config.yaml
n_layer: 17
n_head: 4
n_kv_head: 4
head_dim: 32
d_mlp: 512
positions: "rope"
init: "trunc"
init_std_qkv: 0.0414
init_std_o: 0.0514
lr: 0.00345
lr_head: 0.00519
schedule: "wsd"
decay_shape: "pow"
seq_len: 1024
train_tokens: 211900000
Each number is 128 + 32 x the weight over its row's rms, rounded and kept within 0 to 255. Layers, rows and columns count from 0. The size above them is the row's rms in percent of the matrix's.

# layer 7 MLP up, 512x128, rms 0.0592, rows 470-496, columns 0-127
size [ 97  92 109 105  97 107 103  97  95  93  94 100 100  98  89 114  97 105 105  95 100  85 103 101  96 105 106]
[[165  99  79 153 116 121 160  76 160 129  69 117 147 144 132 112 104 159 115 161  97 129  97 128 130 120 154 123 181  96  93 157  99 134 190 194 144 133  85 147 105 170 105 121 131 114  64 174 123  74 149 122 146 148 164 126 103 111 128 174 186 107  96 118 144 104 161  84 196  89 119 192  97 177 139 100 117  85  58 126 122 114 121 131 168 135 110 170 108 110 127 158 163 108 125 115  99 139 121 232  76 110 132 136  59  87 115 119  44 105 138  78 154 166 156 104 118 140 126 121 134 142 132 142  95 133 140 102]
 [117  98 116 147  90 119 104 141  64 199 167  76 141 144 165 195  92 169 166 144 147 162 129 136 125 175  82  90 175  82  90  98 188 103 179  97  96 120 147 159 126  71 121 147 140 181 106 128  80  86 146 140 159  85  66 108 138  92 122 114 133 160 110 109  97 103 118 132 161 104 140 144 116  91 142  90 166  77 116 129 138 123 143 140 155 123  94 156 133 129 134  94 121 158 197 157 122 166  79 102 145 121 166 166  83  90 156 205  75 122  88 130 124 122 183 138 141 147 104 121 152 128 197 132 119 111  86 153]
 [110 131 116 119 138 125 130 138  83 128 130 126 155 120 149 175 128 111 198  67 146 129 127 138 164 189 111 167 105 120 160 189 183  95 155 127 142 129 109 162  96 111 102  75  60 139 105 111  62 152  85  93 152 178 105 137 171 114  99 163 171 146 107 129 106 143 174 138 129 130 135  94  91  94 172 152 184 129 146 143 100 118 152 181  75 124  91 136 141  32 133 182 133 120 155 119  86 133 133 152  66  47 202  89  60 133 132 135 105 144 107 127  84  95 119 115 113 125 145 124 163 157 143 104 135 135 108 113]
 [ 11  73 105 108 123 120  88 124 148 153 110 114 103 196 150 113 117 149 123  93 101 130 120 106 133 143 136 136 143  56 109 189 172 102 146 148 118 144 117 112 145  94 143 107 156 119 166 145 139  52 151 120 139 145 173 130  87 115 151 186 146 145  72 109 159 186 147 113 155 106 141  96 152  86 102 143 122 121  81 134 105 126 145 115 195 159 133 181 139  96 137 122 108  96 155  85  84 143  75 174 128 182  81  77 142  75 144 151 100 119  98  75 148 105 168 145 168 142  94  93 160 155 149 112  95 165  92 136]
 [164 123  82 142 126 129 155 122  80  85 149 142 158 119 109 107 114 188 125 185  63 168 190  99 120 140 189 136  76 112 168 139 145 141  95 148 133  85 124 134  91  82 175 116 110 158 124  76 142 164 121 132 191 119 119 119 157 146 175 109  63 106 156 165 133 154 148  69 146 149 152 169 131 123 117 121 117 193 138 148 161 160 131 166 130 125 123 142 171  91  99 170 154 128 145 151 182 102 130 154 104  84 134 152 165 197 132 152 135  92  51 189 139 125 106  88  92 137 127  95 122 164  98 139 172 139 125 205]
 [152 157 115 120 106 106 134 115 148 131  90 159 128 102 113 120  64 131  98 130 163 135  78  75 142 111  88 147 146 137 133 184  61  78 146 165 155  98 100  99 185 107 139 172  79 195  89 186 106 131  75  74 117 165 140  70 137 151 158 153 160 137 114 127 181  97 103 150 125  61  84 126 130  77 139  93 129 160  62 129 123 143 116  94 168 122 103 152 122  67 149 126 118 132  72 139 164 109 130 116 104 162 125 183 156  87 106 157 128  91  61 176 154 137 139 128 180 119 120 149  98 139 150 121 110 108 191 166]
 [120 177 119 111  94 134 193 129 104  70  95 112 146 165 115 190 100 182 140 144 141 107  88 122 129 116 152 112 122 166 160 122 123 138 186 178 143 101 120 181 105 110 132 152 117 143 106 136  89  82  97 143 154 121 138 106 104  96 136 169 181 145 135 144  92 108 199 133 125  96 105 129 131 159 159 139 127 126 139 126 190 182 107  61  88 192 181 127 152 135 172 124 127 145 201 125 143 157 125 182 137 181 145 145 134 145 184 176 115 140 121 104 140 125  39 120 125  56 116 141 145 115 192 113 113  64 166 120]
 [151 139 141 171  94  94 158 100  71 156 136  96 165 124 130 142 140 152 194 118 118  91 124 206 162  89 156 169 123  98 114  91 117 124 115 112 174 115 148 102 161 118 100 129 116 121  64  62  99  94  70 114 167 139 142 155  86 146 127 110 142 218 122 132 100 122 136 113 103 113 111  60 198 149 122 134 106 140 134 156 117 171 160 116  48 137 166 192 150 109 103 136 149 120 131 144 118 125  77 178  75  84  97 121  93 167 103 185 128  95 119  95 173  84  80 112 158 136  85 136 156 147 129 110 100 139 118 152]
 [160  90 128 100 135 166 163  60 107  75 124 110 122 115  77  98 134 139 117 133 112  87 145  86 118  78 132 112 110 179 165 122  89 127 141 177 129 136 156 163  83 146 143 127  93 122 132 115 173 119 146 181 129 152 121 147  84 134 130  75 105 117 165 138 182 111  85 116 144  82 130  88 204 113  70 172 178 129 141 105 111 179 165  66 171 136 123 114 172 141 130 148 179  97 153  55 105 116 139  89 127 138 117 167 140  99  82 164 176 157  95 104 153  87 150 147  45 107 131 121 143 102 106 157 149  93  66  93]
 [151  85 112  94 126 154 134 130 145 149  72 143 133 134 102  80 111  47 117 145 153 121 118  78  55 129 140 131 137 129 140  80 120  81 106 119  92 168  89 121  81 110 149 128 123 169 127 111 113 121  79 145  88 156 155 191 146 126 161 158  77  66 177  96 112 138 108 108 160 120 150 135 122 197 144 105 121 146 147 131 142 190 131 123 124 149 142 131  95  91 158 160 150 157 161 104 154 115 115 115 124  31 151  97 168 185 153 150 186  95 114 188 151 159 159 119 134 152 125 186 101 100  67 162 190 158  93 141]
 [120 141 153 153 130 144 111  74 150 107 105 118 104 136 123 142  67 105 126 100  34 134 110 133  72  93 122 160 164 128 169 177 116 170 140  92  71 147 209  52 129 109 135 102 144 109 100 125  75  86 158 134 104 168  89  95 101 147 134 167 125  88  87  95  60 173 192 179 106 106 155 128  74 121 110 120 112 119 159 160 173  93 135 151 117 159 138 112 114 146 128  92 112 173  98 106 102 186 159 117 118 165  82 109 142 151 181 148  78 145 101  84 119 108 132 103  82 104  93 110 119 126 104  82 141 108 159 125]
 [123 176 112  68 174 120 172 155 175 121 123  84 147 136  67 134 133 112 130 134  92 134 170 173 115 106 108 125 142 146  77 113 152 131 133 141 156  96 135 128 169 151 215 100  71 138  83 135 134 123  83  87  97 181  65 180 139 119  46 120 216 108 136 142  63 152 170  98 125 146 154 127  90 160 155 175  91 174 102 128 143  67 157 166 151 140  59 139 119 126 168  88 161 108 127 126 142  74 116 108 131 111 143 123 134  92 169 143 126 169  98 130 101 155 110 143 118 171 123  86 136 156 156 120 134 135 104 107]
 [147 142 194 107 145 186 157 101  69  92 162 138 118 140 129 149 138 138 164 132 135  99 181  75 119 157  99 168 106 104 113  91  99 145 110 155  62 132 159  79  93 117 142 110 161 129  78 106  95 163 104 153  91  99  80 146 145 129  83 123 131  98 125  76 124 124 160 101 112 101 168 137 177 137 140 138 170  99 175 184  91 127 124 119 153 141 191 100 153 123 162 175 137 161 137 178 122 138  92 170 124 119 116 100 182 192 152 121 131 106 118  95 165  95  71 110  72 167 203 136 129 186 132 162 189 109 155 146]
 [102  93 137  96 130 150 175 126 106 162 145 137  69 147 147 135  92  90 147 160 102 174 188 129  99 187 102 131  96 177 124 104 181 146  87 155 154 139  87 131 162 119 153 153 155 193 137  51 162 142 127 155 132 124 158 172 112 130 119 114  90 149 110 118  97 126 125 114 124 109 158 145 140 159 180 136 149 125 154 138  77 210 117 143 132 133 160 120  72 159 176  88 117 132 123  93 196 135 185 125  92  79 134 139 127 136 136 190  94  92  87 107 120  40  73 122 104 116 136 139  69  94 158  94  92 110 151 163]
 [113 193 137 141 118 143 176 100 139 148 123 161  87 171 168  83 113 140 112  90  93  80  94 155  77 123 202 147  96 138 130 164  81 134 153 163 159 158  60 177 149 157 183 166 111 101 160  80 153  54 141 165 107 112 169 156 129 157 114 118 118 145 117 102 127 173 152 125 162 117  99 134 161 124 156 157 139 179 154 115  95 156 169 107  85  98 186 208 128 131 121 173 156 104 102 130 158 147 138  96 120 162  98 116 118 137 110 161 118  66 100 138  92 160  98 140 164 100 167 150 189 135 123 153 133 112  95 189]
 [178  69  65  78 141 145 152 100 120 128  90 147 164 113 103 197 124 130 181 117 148 113 134 148 202 179 134 158 146 181 137  87 148 137 166 119 153 162 150 119  69 107 116 101  85 149 126 144 126 129 151 162 138 101 122 177  96 143 102 203 116 194 120  97 156  95 136 112 135 120 125 133 156  96  71 133 169 132 136 123 129 154 140 119 109 166 132  86 139  87 126 167 117  87 174 161 139 120  63  94 141  92 153 138 137 114 126 171  89 159  67 162 125  10 110  94 115 110 129 141 115 146 109 108 169 157 121  93]
 [ 88 118 127 180 107 102 121 150 109 113 138 129 153 132 107 163 164 128 121  70 150 113 168 169 154 159 119 191 151 143 198  81 130 143 124  96 152 174 193 134 165 154 158 139 110 117 140 169 144 143 112 171 106 116 113 112 123 120  58 124 199 194 121  79 144 132 162 167 158  68  96 138 196 100 116 150 173  92 177 112 155 170 147  95  96 125 135  89 145 161 152 142 119 136 216 123 194 166  99 121  81 121 109 106 159 138 151 146 155 105  60 115 159 148 116 111 119  96 131 133 101 141 170 141 176  82 106 136]
 [128 105 150  85 169 115 144 100 121  95 112 139 151 167  69 159 158 130 120 102 127 114 142 145 127 163 177 114 131 119 156 151 163 108 146 135 113 149 120 124  76 186 191 171 112  84 106 131 152 167  71 155  96 148 136 143  92 128 145  88 100  94 155  75 147 153 175  80 159 174 144 137  82 119 142 143 143 163 178 173  81  78  95 124  75  72 150 195 128 115 124  87 118  93 102 158 175  82  85 133 101 109 104 121  61 154 197 143 136  95  79 104 122  79 155  84 168 144 139  85 168 152 126 155 165 127 108  97]
 [141 130 126 100 158 105 105 138 176  82 132 156 105 145 102 203 150  94 164 158 116 102 117 112 135 119  88 140 136 158 142  76 138 101 162 142 106  84 139 143 132 131 161  91  85 161 145 121 128 140  65 138 135 229 124 137 100 118 103 138 121 135 121  52 123 118 221 113 231 134  64 102 145 105 114 186 139 118 139 114  62  99  85 134 125 108  72 106 127 154 120 155 152 141 123 159 167 167 130 121 114 112  82 136 114 132 112 148 129 107 103  86  48  66 158 140 108 121 154 153 139 136 144 164 122 125 111  65]
 [129 125 163 141  78 135 141  83 158 117 105 111 105 180 170 133 136 175 111 142 115  78 143 124 127 102 160 135 154 191 162 118 100 145 122 171  78 163  81  89 179 154 157 134  87 135 140 168 125 167 134 106 123 133 118 179  88 104 142 136 162 119 117 151 140 113 103  74 185  96  62 108 170 155 129 122  95 109 203 148 127 172 112 125 123 135 176  99 135  86 105  97 188 185 171 181 141 133 156 143 124 104 129 152 158 124 128 139 202  83 128 176 106  58  95 128 134 180 147 118 111 147 192 146 182 162 162  93]
 [141 155 114 133 110 160 128 106 135 144  68  87  96 108 176 132 123  87 126 137 180 112 168 109 117  79 145 160  82  78 153 202 109  94 150 182 147  92 139 148 115 102 100 120 188  97 118 154 164 117 140  82 132 159 149 122  89 185 182 176 106  80 116 103  94 142 145  84  80 149 121 157 118 155 105 164 125 141  30 139 165 186 153 110 146 180 168 183 162 146 153 172 144 136  95 165 128 155 145 133 126 112  91 149 149  74 100 165 145 116 125 117 151 107 149 130 191  77 164 125 141 120 142 105  76 108  87  98]
 [ 67 146 120 173 133 117 145  75 128 125  88 130 168 109 142 129 159 151 110 202 116 143  57  21 145  99 183 142 125  95 173 188  84  87  81 162 139 106 141 182 123 131 135 125  95 141 129 159 133 143 142 147 134 147  94 131 130  83 100 120  92 101 141 151 165 117 148 187 171  93  76  88 185  69  96 114 160 164  79 157 130 163 126  87 146 119 133 115 125 101 165 147 151  84 109 147 155 128 157 156 152 125 162 165 100 132 115 114 120  90 171 119 139  76 107  77  99 151 143 110 170 172 125 104 132 155  89  85]
 [107 139 155 143 163 135 147 110 129  95 112 133 143 179 135 219  87 208 185 113 101  62 114 126 105 179  80 116 131 114 129 164 170 129 161 152 109 125 180 146 149 102 132 107 137 160 176 125 161  67 135 164 143  97 150 101 116 174 145 151 164 131 132  77 130 170  96 137 160  85 167 144 106 119 112 114 111  97 128 179 131 148 129 176 137 116 165 162 118 120 108  81 165 107 181  98 151  72 127 159 153 139  58 154 134  55 151  99  94  72 114  91  98 123 165  71 150 143 115 137  99 105 189 129 153 120 170 142]
 [146 132 114  93 152 136 124 123 116 134 134  99 144 128 144 124 134 111 179 140 112 142  95 111 106 105  92  98 145  81 175 132 146 129 200 145 157 100 202 123 101 106 191 149  53  95  70  78 150 118  88 150 101  93 153 139  80 166 107 187 133 104 118  89 166 164  96 139 115  77 147 122 140 115 170 105 136 107 141 255  96 110 146  79 116 165 122 130 154  71  85 170 139 104 138 144 127 170 137 121 118 112 111 138 120 157 113 142 150  89 115  58 147  75 131 139 127 172 127 139  88 138  74  95 142  71 167 136]
 [168 106 125  91 114  70 143 114 117 116  69  46 179 214  70 128 146 163 128 147 129 177 185 152 147 131 119 156 165 139 125 142 138  83 130 133  85  97 147  97  86 127 160 126 159 133 127 142 108 121 189 106  90 130 115 159 118 100 111 162 157 167  93 103 133 164 107  53 133 148 143 119  86 127  48 130 146 159 137 172 142 107 112  81 124 157 111  90 128 184 121  81  99 125 139 134 140 116 105 139 118 199 141 138  85  88 203  80 131 150 123 138 117  99 130 123 117 172 165 126 105 159 114 152  71  93 139 188]
 [ 79  99 164 107 167 134 108  74 147 132 146 125  78 117  87 117 152 164  95 155 128 119 149  78 113  82 160 154  66 189 150 110 100 181 132 144 149 161 108 137 141 157 172 105  94  76 135 168  96 152  98 113  48 131  87  78  93 111  67  95 118  90  84 144 156 194 136 156 186 108 159 132 142  77 143 132 163 171 155 112 117 146 168 150 102 148 112 149 124 132 172 116 112  92 130 150 168 159 179 180 129 123 131 107 120 183 135 125 125  58  67 134 101 130 140 129 101 142 208 118 141 108 132 144 145 142 155  82]
 [145 156  73  84 140 115 113 110  93  90 132 150 119  79 107 244 134 136  99 137 183 148 160 117 130 166 144 166  97 152 136 160 172 124 189 142  92 156 100 102 100  67 133  63  81  79 157 143 104 133  93  91 152 135  85 119  99 146  96 134 129  68 143 167 134 195 168  59 109  89 124 120 152 103  97  95 131  79 155 169  71 149 145 142 118 115 135 198 115 103 108 151 111 147 184 107 125 114 109 131 120 171 132  85 103 165 157 132  93 136  92 104  97 116 137 107 119 130  96 191 136 125 138 110 160 146 145 104]]
# layer 7 MLP down (transposed), 512x128, rms 0.0591, rows 470-496, columns 0-127
size [ 98  89 108 108 100 100 104  97  96  96  97 101 102  99  92 109  97  97 105  93 101  88 100  99  99 100 104]
[[114 120 132 141 112 180 165 118 139 165 163 124 114  93 205 132 196 189 121 192 105 154 125 150  81 159  54 141  85 133 156 157 154 127  95 125 128 161 103 158 118  73  98 116 185  98 141  86  67 144 114  75 106  71 113 113 134 112  80 116 158 138 157 149 103  63  82 140 112 131 108 147 105 164  91 156 111 157 141  63 149 141 107 126 107 206 114 108 139  85 125  85 131 113 112 155  94 114  92 192 124 190 139 158 103 114 100 103  93 139 115 164 156 146  91 126 153 139 154 143 149 127 100 165 142 129  90 179]
 [ 39 192  85 109 109 221 128 145 143 150 104 110 135 158 125 121 146 107 142 118 113  81 118 125 138  83 158  85 125 155 100 162 124 123 190 173 115 143 119 123 154 165 110 118 121 157 158 113 108 141 166 148  99 132 103 126  91 106  94 118 144 106  99 163 106 184 146 165 106 163 111 113 204 100 179 113 149 147 131 116 143 145 149 147 133 111  94 197 125 142 105 129  98 207 127 130 120 149 158  91 135 206  43 124  77  96  95 135 144  72 184 140 103  81 126 172  93 102 110 140 159 125 179 124  98 117 113 109]
 [123 113 124 117 114 128  95 110 127  85 200 119 111 141 144 112 112 104 125 163 129  80 185  99  61 142  90 141 154 132  91 135 134 131 113 154 101  96  94 125 138 148 144 156 218 164  88  97 146  91 139 193  77 152 148 140 156 124 110 109  99  88 148 168  97 129 121  81 105 165  99 151 167 129 164 125 192 138 124 193 178 126 147 136 157 143 160 147 141  50  99 170 139 138 101 146 157 156 136 147 117 188 110 105  91 139 150  98  67 140 175 185 123  65 147 147 149 150 143 142 181  74 174 143 115 192 139 108]
 [111 116 153 173 117 176 138  62 104 144 176 126 114 121 172 174 136 107 120  71 120  99 125 108 113 139 165 206 100 161 166 141 152  84  86 115 137  96 141 134 147 131 173 211 111 162 116 131 129 164 104 175 107 155  77 104 135 128 142 146 172 169 171 113 120 113 139 137  33  97 164 110 177 159  97 115 155 100 132 104  88 158 172 139 118 143 122 128 133 144 108  98 140 126  96 174 154 114 148  88  85 134  68 105 184 175 178 145 135 172 132 108  63 144 165 158 139 176 133 155 105  88 120 114 185  86 101 133]
 [156  92 144 127 149 120 128 123 132 160 133 131 115 101 145  88 113 149 130 130 103 168 152  98 146 100 177 176 106  74 101 147 153 143 143 109 111 201 161 124 120  76 154 152 151 137 193 157 145 161 131 153 105 148  47 137 145 120 168  75 122  86 161  59 148 114 195 145  34 162  25 122 140 113 120 120 109  57 187 160 167 137 139 136 164 154 150 129  99 122 146 126 193 140 119  83 114 139 132 118  91 155 110 124  83  88 131 165 146 112 125 125 168 111  92 115 135 111 120 177 112  99  83 115 162 177 131 123]
 [ 94 124 159 203 129  84  94 108 168 138 132 127 173  67  84  79  83 175 113 100 120  71  92 108 137 112  70 185 187 173 182  94 162 139 125 116 121  77 153  98 109  61 111 135 115 103 143  76 112 169 198 133 164  86 104 130 129 105 126 127 120 118 114 102 120 144 191 175  94 149  80 137  92  94 168 128 147  55 130 110 145  94 145 100 143 153 173 118 107  99 108 108 163 152 145 114 101  85 117 158 133 147 117 151 192 100 127 143  98 154 149  96 111  60 145 112  95 108 104 135 150 156 126 125 140 145 122  84]
 [ 78 101 145 150 149 120 170 152 150 192 128 119 112 149 150 107 118 136  80  55 120 150  84 170 146 176  62 167 111 167 143 119 185 152 210 109 162 134 107 177 124 162 118 110 104 111 143 128 164 165 141 150 140 180 124 110 140  81 127 186 126  96 171 108 140 118 107 125 166 144 142  93 171 149  71 124 135  91 154 141  80  95 133 165  90 122 115 141 108  64 185 179 156 177 167 171 121 158 128 136  87 107 167  85 102 118 132 110 148 140 159 151  59 150 163 136 130 165  99 145 136  89 134 143  89  71 131 167]
 [132 105 179 149 155 155 133  94 178 137 106  93  64 126 125 184 111 116  75 131 150 148 117 126 127  96 137 138  81 201 111 158  69  87  87 138 153 119 119 156 147 156 165  41 176 169 123  99 138 119 124 102 132 141 200 122 200 195 165 115 107 123 157 121  88  87 107  62  84 105 160  64  80 117 116 129 151 161 164 126 122 126 108 120 110 137  68 141 143 122 158  97 126 110 163 140  80 108 159 180  98  89 162 117 148 124 104 121 131  82 102 134  52 125 164 128 130 132 140 130 150 104 123 117 103  76  90 109]
 [100 127 131 158 119  83 113  82 197 125 154 161 150 114 134 102 184 137 101 192 111  75 162 106 110  73 105 132 119 111  65  88 143 144 108  90 118  67 172 135 136 141  67 101 133 113 117 161 146  93 181 107 147 101 121 112 123 129 155 146 153  83 121 138  77 132 168 154  94  69 126  99 110 171 176 105 167 119  85 133 117 137  43 141 156 103 183 138 157 182  86 167 156 126 142 153 112 179 113 133 127 123 175 127 107 149 160 149  97 161  82 146 107 140  73 154 129 157 180 132 173 167 158  80 139 187 123 108]
 [162 131 103 167 167 172 112 148 134 120 174  85 112  87  95 102  97 134 110 126  96 134 166  93 136 129 129 113 106 127 111  95 155 162  83 118 109 144 183 114 103 152 158 133 117 113 115 175 105 106 179 154 170 110 105 120 186 138 113 153 195 118 211  31  96 148  93  66 126 155  62 124 149 150 172 156 175 137 111  79 160  82 123 183 147 112 119 126 169 133 149 131 176 149 141 114 124 148 127 104 165 127  97 178 173 103 115 159  68 108 123 101  91  99  66 138 175 148 144  99 109 140 111  60 134  98 151 141]
 [177 168 115 153 137 111  87 133 167 136 103 126 155 139 122 166 101 197 137 120 135 125  92 143 142 124 131  81 114 155 135 155 110  74 103 141 122 100 128 174  80  58 161 159 168 120 188 122 105 162 171 183 149 152  92  87 144 174  80 117  51 182 112 124 152 124 185  96 139  98 152 156 103  88 176  78 173 153 138 178 127 159 146  80 127 143 178 130  86 158 144 165 124 116  80 123 174  58 150 122 132 193 176 131 157 112 113 149 140 118 142 125  97 110 102 209  95 169 136 112 157 112 128 155 124 127 114 125]
 [148 111 108 156 171 128 104 142 111 139 114  97  78  96 115 204 151 126 156 130 102 105 171 136 107 111 124 104 116 142 154 155  81 118 146 167 173 112 112 126 175 115 182 198 195  74  47  80  81 138 145 126 174 121 150 139 112 133  62 134 111 113 186 150  45 142 143 104 150 161  90 115 118  84 128 186 156 113  84 100  94 133 151 161 101 172 132 125 111 142 149 154 139  72 123 155 131 131  99 179 119 186 159 148 127  86 134 157 103 167 160  97 152 133  79 106 112 144 126  93  75 117 161 130  71  94 116 104]
 [156 163 143 109 147 140 151 123 121 152 117 134 122 133  95  82  97 113  69 194 156 142 112 136 127 127  45 153 133 111 140 123 132 178  85 115 121 101  39 165 125 136 110 138 144 134  86 135 105 172 164 129 117 118 125  80  76  96 176 113 129  86  79 121 120 114 118 132 162 129 123  97 133 170 143  97 122 166  65  74 180 101 123 180 153 166 100 156  52 136  57 108 140  79  91  84 117 100 149 203 112 118  89 147 112 108  86  74  92  86 168 125 127 127 146 123 138 142 148  92 116 201 131 123 105 167  98 145]
 [ 88 116  91 101 135  68 128  54 212  91 125  41 135  97 133 113 133 139 106 160 109 128 128  84 112  91  95 134 139  66 154 143 129 118 105 120 115 172 162 115 121 127 118 113 118  81 150 108 128 151  92 181 145 122 147 111  84 148 109 124 142 199 181  86 140 136 148 107 114 169 134 144 110 177 125 103 163 162 206 119 240 116 101 117 143 169 157 114 166 115 149 130 114  51 149 119 115 121  90 165 155 134 118 125 120 123 128 138 156 136  96 132  81 154  99 116 169  73 136 107 114 124 119  80 159 124 114 191]
 [118 166 112 124 157 100 138  98 164 123 172  66 107 136 170 145 146 164 148 100 139  37 181 147 166 195 167 153  89 153  78 103 168 112 169 126 196  96 199 113  87 143 133 107 131 165 140 145  68  97 113 142 129 151 161 108 121 132 142  54  55 160 174 117 133 150 158 148 119 137 123 103  89  78 147 119  97  85 117  92 142 119 189 139  81 152 146 150 121 159 132 157 141 162  99 138 109 125 171  84 167 108 129 120 130 182 118 166 179 109  66 107 124 118 139  88  99 124 112 136 177 155 100 120  94 107 137 119]
 [158 140 120 127 127 101 145 145 176 111 133 111 118 114 120 134  68 126 105 155 144 120 140 137  82 177 133  99 164  79 145  68 143 108 108 110  97 103  51 111 196 127 132  59 158 136 188 132 197 149 110 153 122 129 137  90 172 108 164 156  87 139  80 189 146 107 129 102 104  74 111 114 120 122  79  76 107 150  61 123 145 144 113  61 129 185  82  98  62  98 154 110 178 135 134 157 120 152 151 169 133 160 174 100 102 104 128 138 134 109  96 151  95  88 142 131 108 155  92 112 124 169 132 208 155 165 129 105]
 [167 139 155 177 118 135 185  85 108 120 128 154 134 137 125 137  72 147  74 155  73 138  96 110 108 122 107 202  96 133 159 111 133 143 110 139  70  75  78  84 142 147 156  91 148 202 123 134  74 103 153  97  99 130 145 105 160 119 201 155 117 110  95 150 187 160 119 136 125 166 103 144 123 122 126  98 111 179 143  57 143 110 127 126 126 133  82 126 134 137 124 136 135  55  98 114 104 138 164 147 170 118 115 134  90 148 165 102  64  93 119 112 161 207 174 131 168 142 110 107 100  91 218 159 142 124 105 123]
 [136 114 176 148 126 137 136 118 116 134 181 124 122 126 179 147 117 117 169 150 195 107 155  99  90 156 154 141 122 109 146 200 161 149 129  98  42 147 109 176 124 139  70 118 143 156 179 106 104 126 110 181 148  75 133 180 167 111 156 110 159  36 129 114 168  79  78 143 118 145 156 142 119 168 136 153 125 187 114 147 146 120 159  76 106 140 100 140 112 139 169 153 120 126  74 112 147 160 157 124 128 120 161 156 164  96 144 163 151  80 129 167 115 175 100 105  64 115 155  66 172 140 121 135 148 179 148 200]
 [126 103 101 124  89 149 170 101 150 120 127 108 124 108 163 209 139 104 212 118 108 118 114  71 107 103 117 172  66  79  90 164 180 108 123  90 106 121 135 129 110 108 166 143 114 125 127 143 130 129 128 111 115 107  49 184 154 142 172 134 141 195 169 110 175  90 126  83 125 165  97 153  99 150 100 125  80 140 116 139 164 151 157 125 186 131  61 128  93 129  97 126 121 136 167 111 102 105 175  98 198 154 110  70 138  78  82 139 175 174 172 124 133 115 140  79 161  81 164 136 153 151  90 103 122 140 152 143]
 [138 155 132 109  87 176 120 107 190 131 190 107 154 109  94  95 116  67 156  63 144 145 148 137 148 123 128 178 146 102  71 113 139 139 136  99 140 104 139  95  67 123 106 110 108 181 153 141 115 126  76 130  87 107  93 120 166 103 158 112 156 176  85 128 139 184 211  89  84 157 175 146 146 138 139 109 112 129 174 109 180 192  97 163 174 130 112 188 139 123  97 118 149 126 193 160 146 159 143 164 176  94 103 129 108 107  79 123 115 168 105  82 125 156 127 142 122  75 146 130 168 184 125 155 153  81 144 150]
 [147 148 108 153 153 121 138  99 104  75 158 113 114 114  85  88 138 114  93 130 110 108 134 161 137 142 136 114 132 133 120 159 127 116 148  52 131 112 141  90 106  89 162  83 163 149 112 138 139 194 134 110 131 151 116 101 139  55 195 165 121  90 165  57 105 151 101 154 120 171 145  86 100  72  80 137 183 138 162 156 146 169  86 161  81 119 103 119 179 113  83 191 134 139 115 134 167 198 135 144 145  97  55 130 103  89  87  64 149  80 125 117  73 147 108 132 142 122  81 159 145 157 105 137 177 134 181 122]
 [150  89 115 132 139  90 159 162 136 147 115 183 146 141 108 116 129 175  99 118  95 126 147 135 120  98 147 129 156 153  88 141 179  65 115 182 115  95 125 138 103  57  82 112 107 149 136 165 153 112 120 142 163 112  85 160  91 142  10 126 125 110 138 113 154 156 131  76 151 190  84  91  91 119 156 150 104  97 140  95 174 132 133 127 136 127 101 125 221 134 132 125  91  84 159 183 109 124  87 126 131 128  90 165 152 166 218 140 151 123  79 144 179 116 106  88 148 152  97  98 128  74 130  96 122  94 101 114]
 [ 90 121 135 197  61 106 119 216 143 178 126 129 181 111 113 142 104 157 175  93 126 126 129  81 179  98 158 169 189 163 133 112 175 115 136 162  79 109  40 125 152 112 114  74 107 101 158 142 130 100 180 154 147 154 150 133 135  69  51 150 127  95 103 147 133 160 113  84  77 135 104 141 163 150 122 143 144 147 118 146 113 161 162  86  64 102 112 200 115 136  86 131 128 160 169 101 110 123 116 108  88 149 152 185  80 153 121 147 148 141 149  95 137 101 179 178 111 125 114 136 152 128 123 123 104 133 138 123]
 [ 99  45 154 106 159 132 116 145 187 182  70 140 168 112 160 132 187 111 143 101 129 112 140 123  82 113 114 185 121 123 172 161  98  79 133 137 210 107 115 115 109  93 177 136 167 112 134  85 160  94 143 100 118 179 153  86 155 102 167  75 126  93 128 134  38 106  75 149 108 145 110 159 151 111 161 156 128  79  69 181 103 139 132 144 132 128  97 176  94 106 124 100  95 143 140 117  90 114  91 158 133 106 169  98 123 127 153 133 102 181 111 169 115 155 149 195  92 156 100 115 158 152 144  90 137 113 127  92]
 [108 154 114  99 131 135  82 132  99 106 170 110 124 168  90 132 160 136 167 118 192 136 160  71 123 137 179 121 134  91  93 152 116 180 106  92 147 135 115 103 135  77 116 138  79 149  95 173 119 118  43 140 172 119  92 113 155 143 121 157 192 162 131 141 111 110 140 111 199 119 144  97 143 119  78 115  86 190 173 148 126 112 163 130  80 122 109 133  55 141 172 174  71 173  99 125  92  79 147 164 101 165 134 208 121 150  94  77 156 141 136 100 156 164 152 144 129  92  99  98 136 155 132 142 141 168 171  93]
 [116  98 166 100  74 117 146 132 119  72 136 142 160 124 135  96 161 144 113 152 136 122  37  36 106 175 147 116 129 127  90 146  76 101  62 139 172 129 132 134 191 123 129 174 143  83 178  89 172 169 133 142 158 157 113 116 139 120  90  74  95 103 116 169 109 126  53 125  81  91  80 107 142 128  68 155 109  94 173  95 157 162 145 110 140 158 112 146 112 124 170 132  84  94 135 184 148 112 142 111 128 117 120 107 143  78 146 112 145 183 128  97 175 141 116 169 100 134 116 128 124  75 111 136  99  73 132  70]
 [150 136 119 124  92 127  62  53 103 129 150 113  82 119 167  93 187 208  97 217 100 117 130 159 118 129 118 183 182 114 117 132 131 146 111  95 103 135 144 138 117 128  67  87 125 110 175 107  78 131 124  86 148 154 117  91  78 157 134 135 142  89 145 117 101 174 134 161 109  85 163 107 131 127 134  84 162 130 111 138  97 119 159  95  68 129 166 152 139 152 101 159 139  61  72 129 101 102 110 129 136  82 178 156 126 184 160 148 101 132 110 148 151  86  72 148 120 152 128 200 103 107 192 120 156 116 123 158]]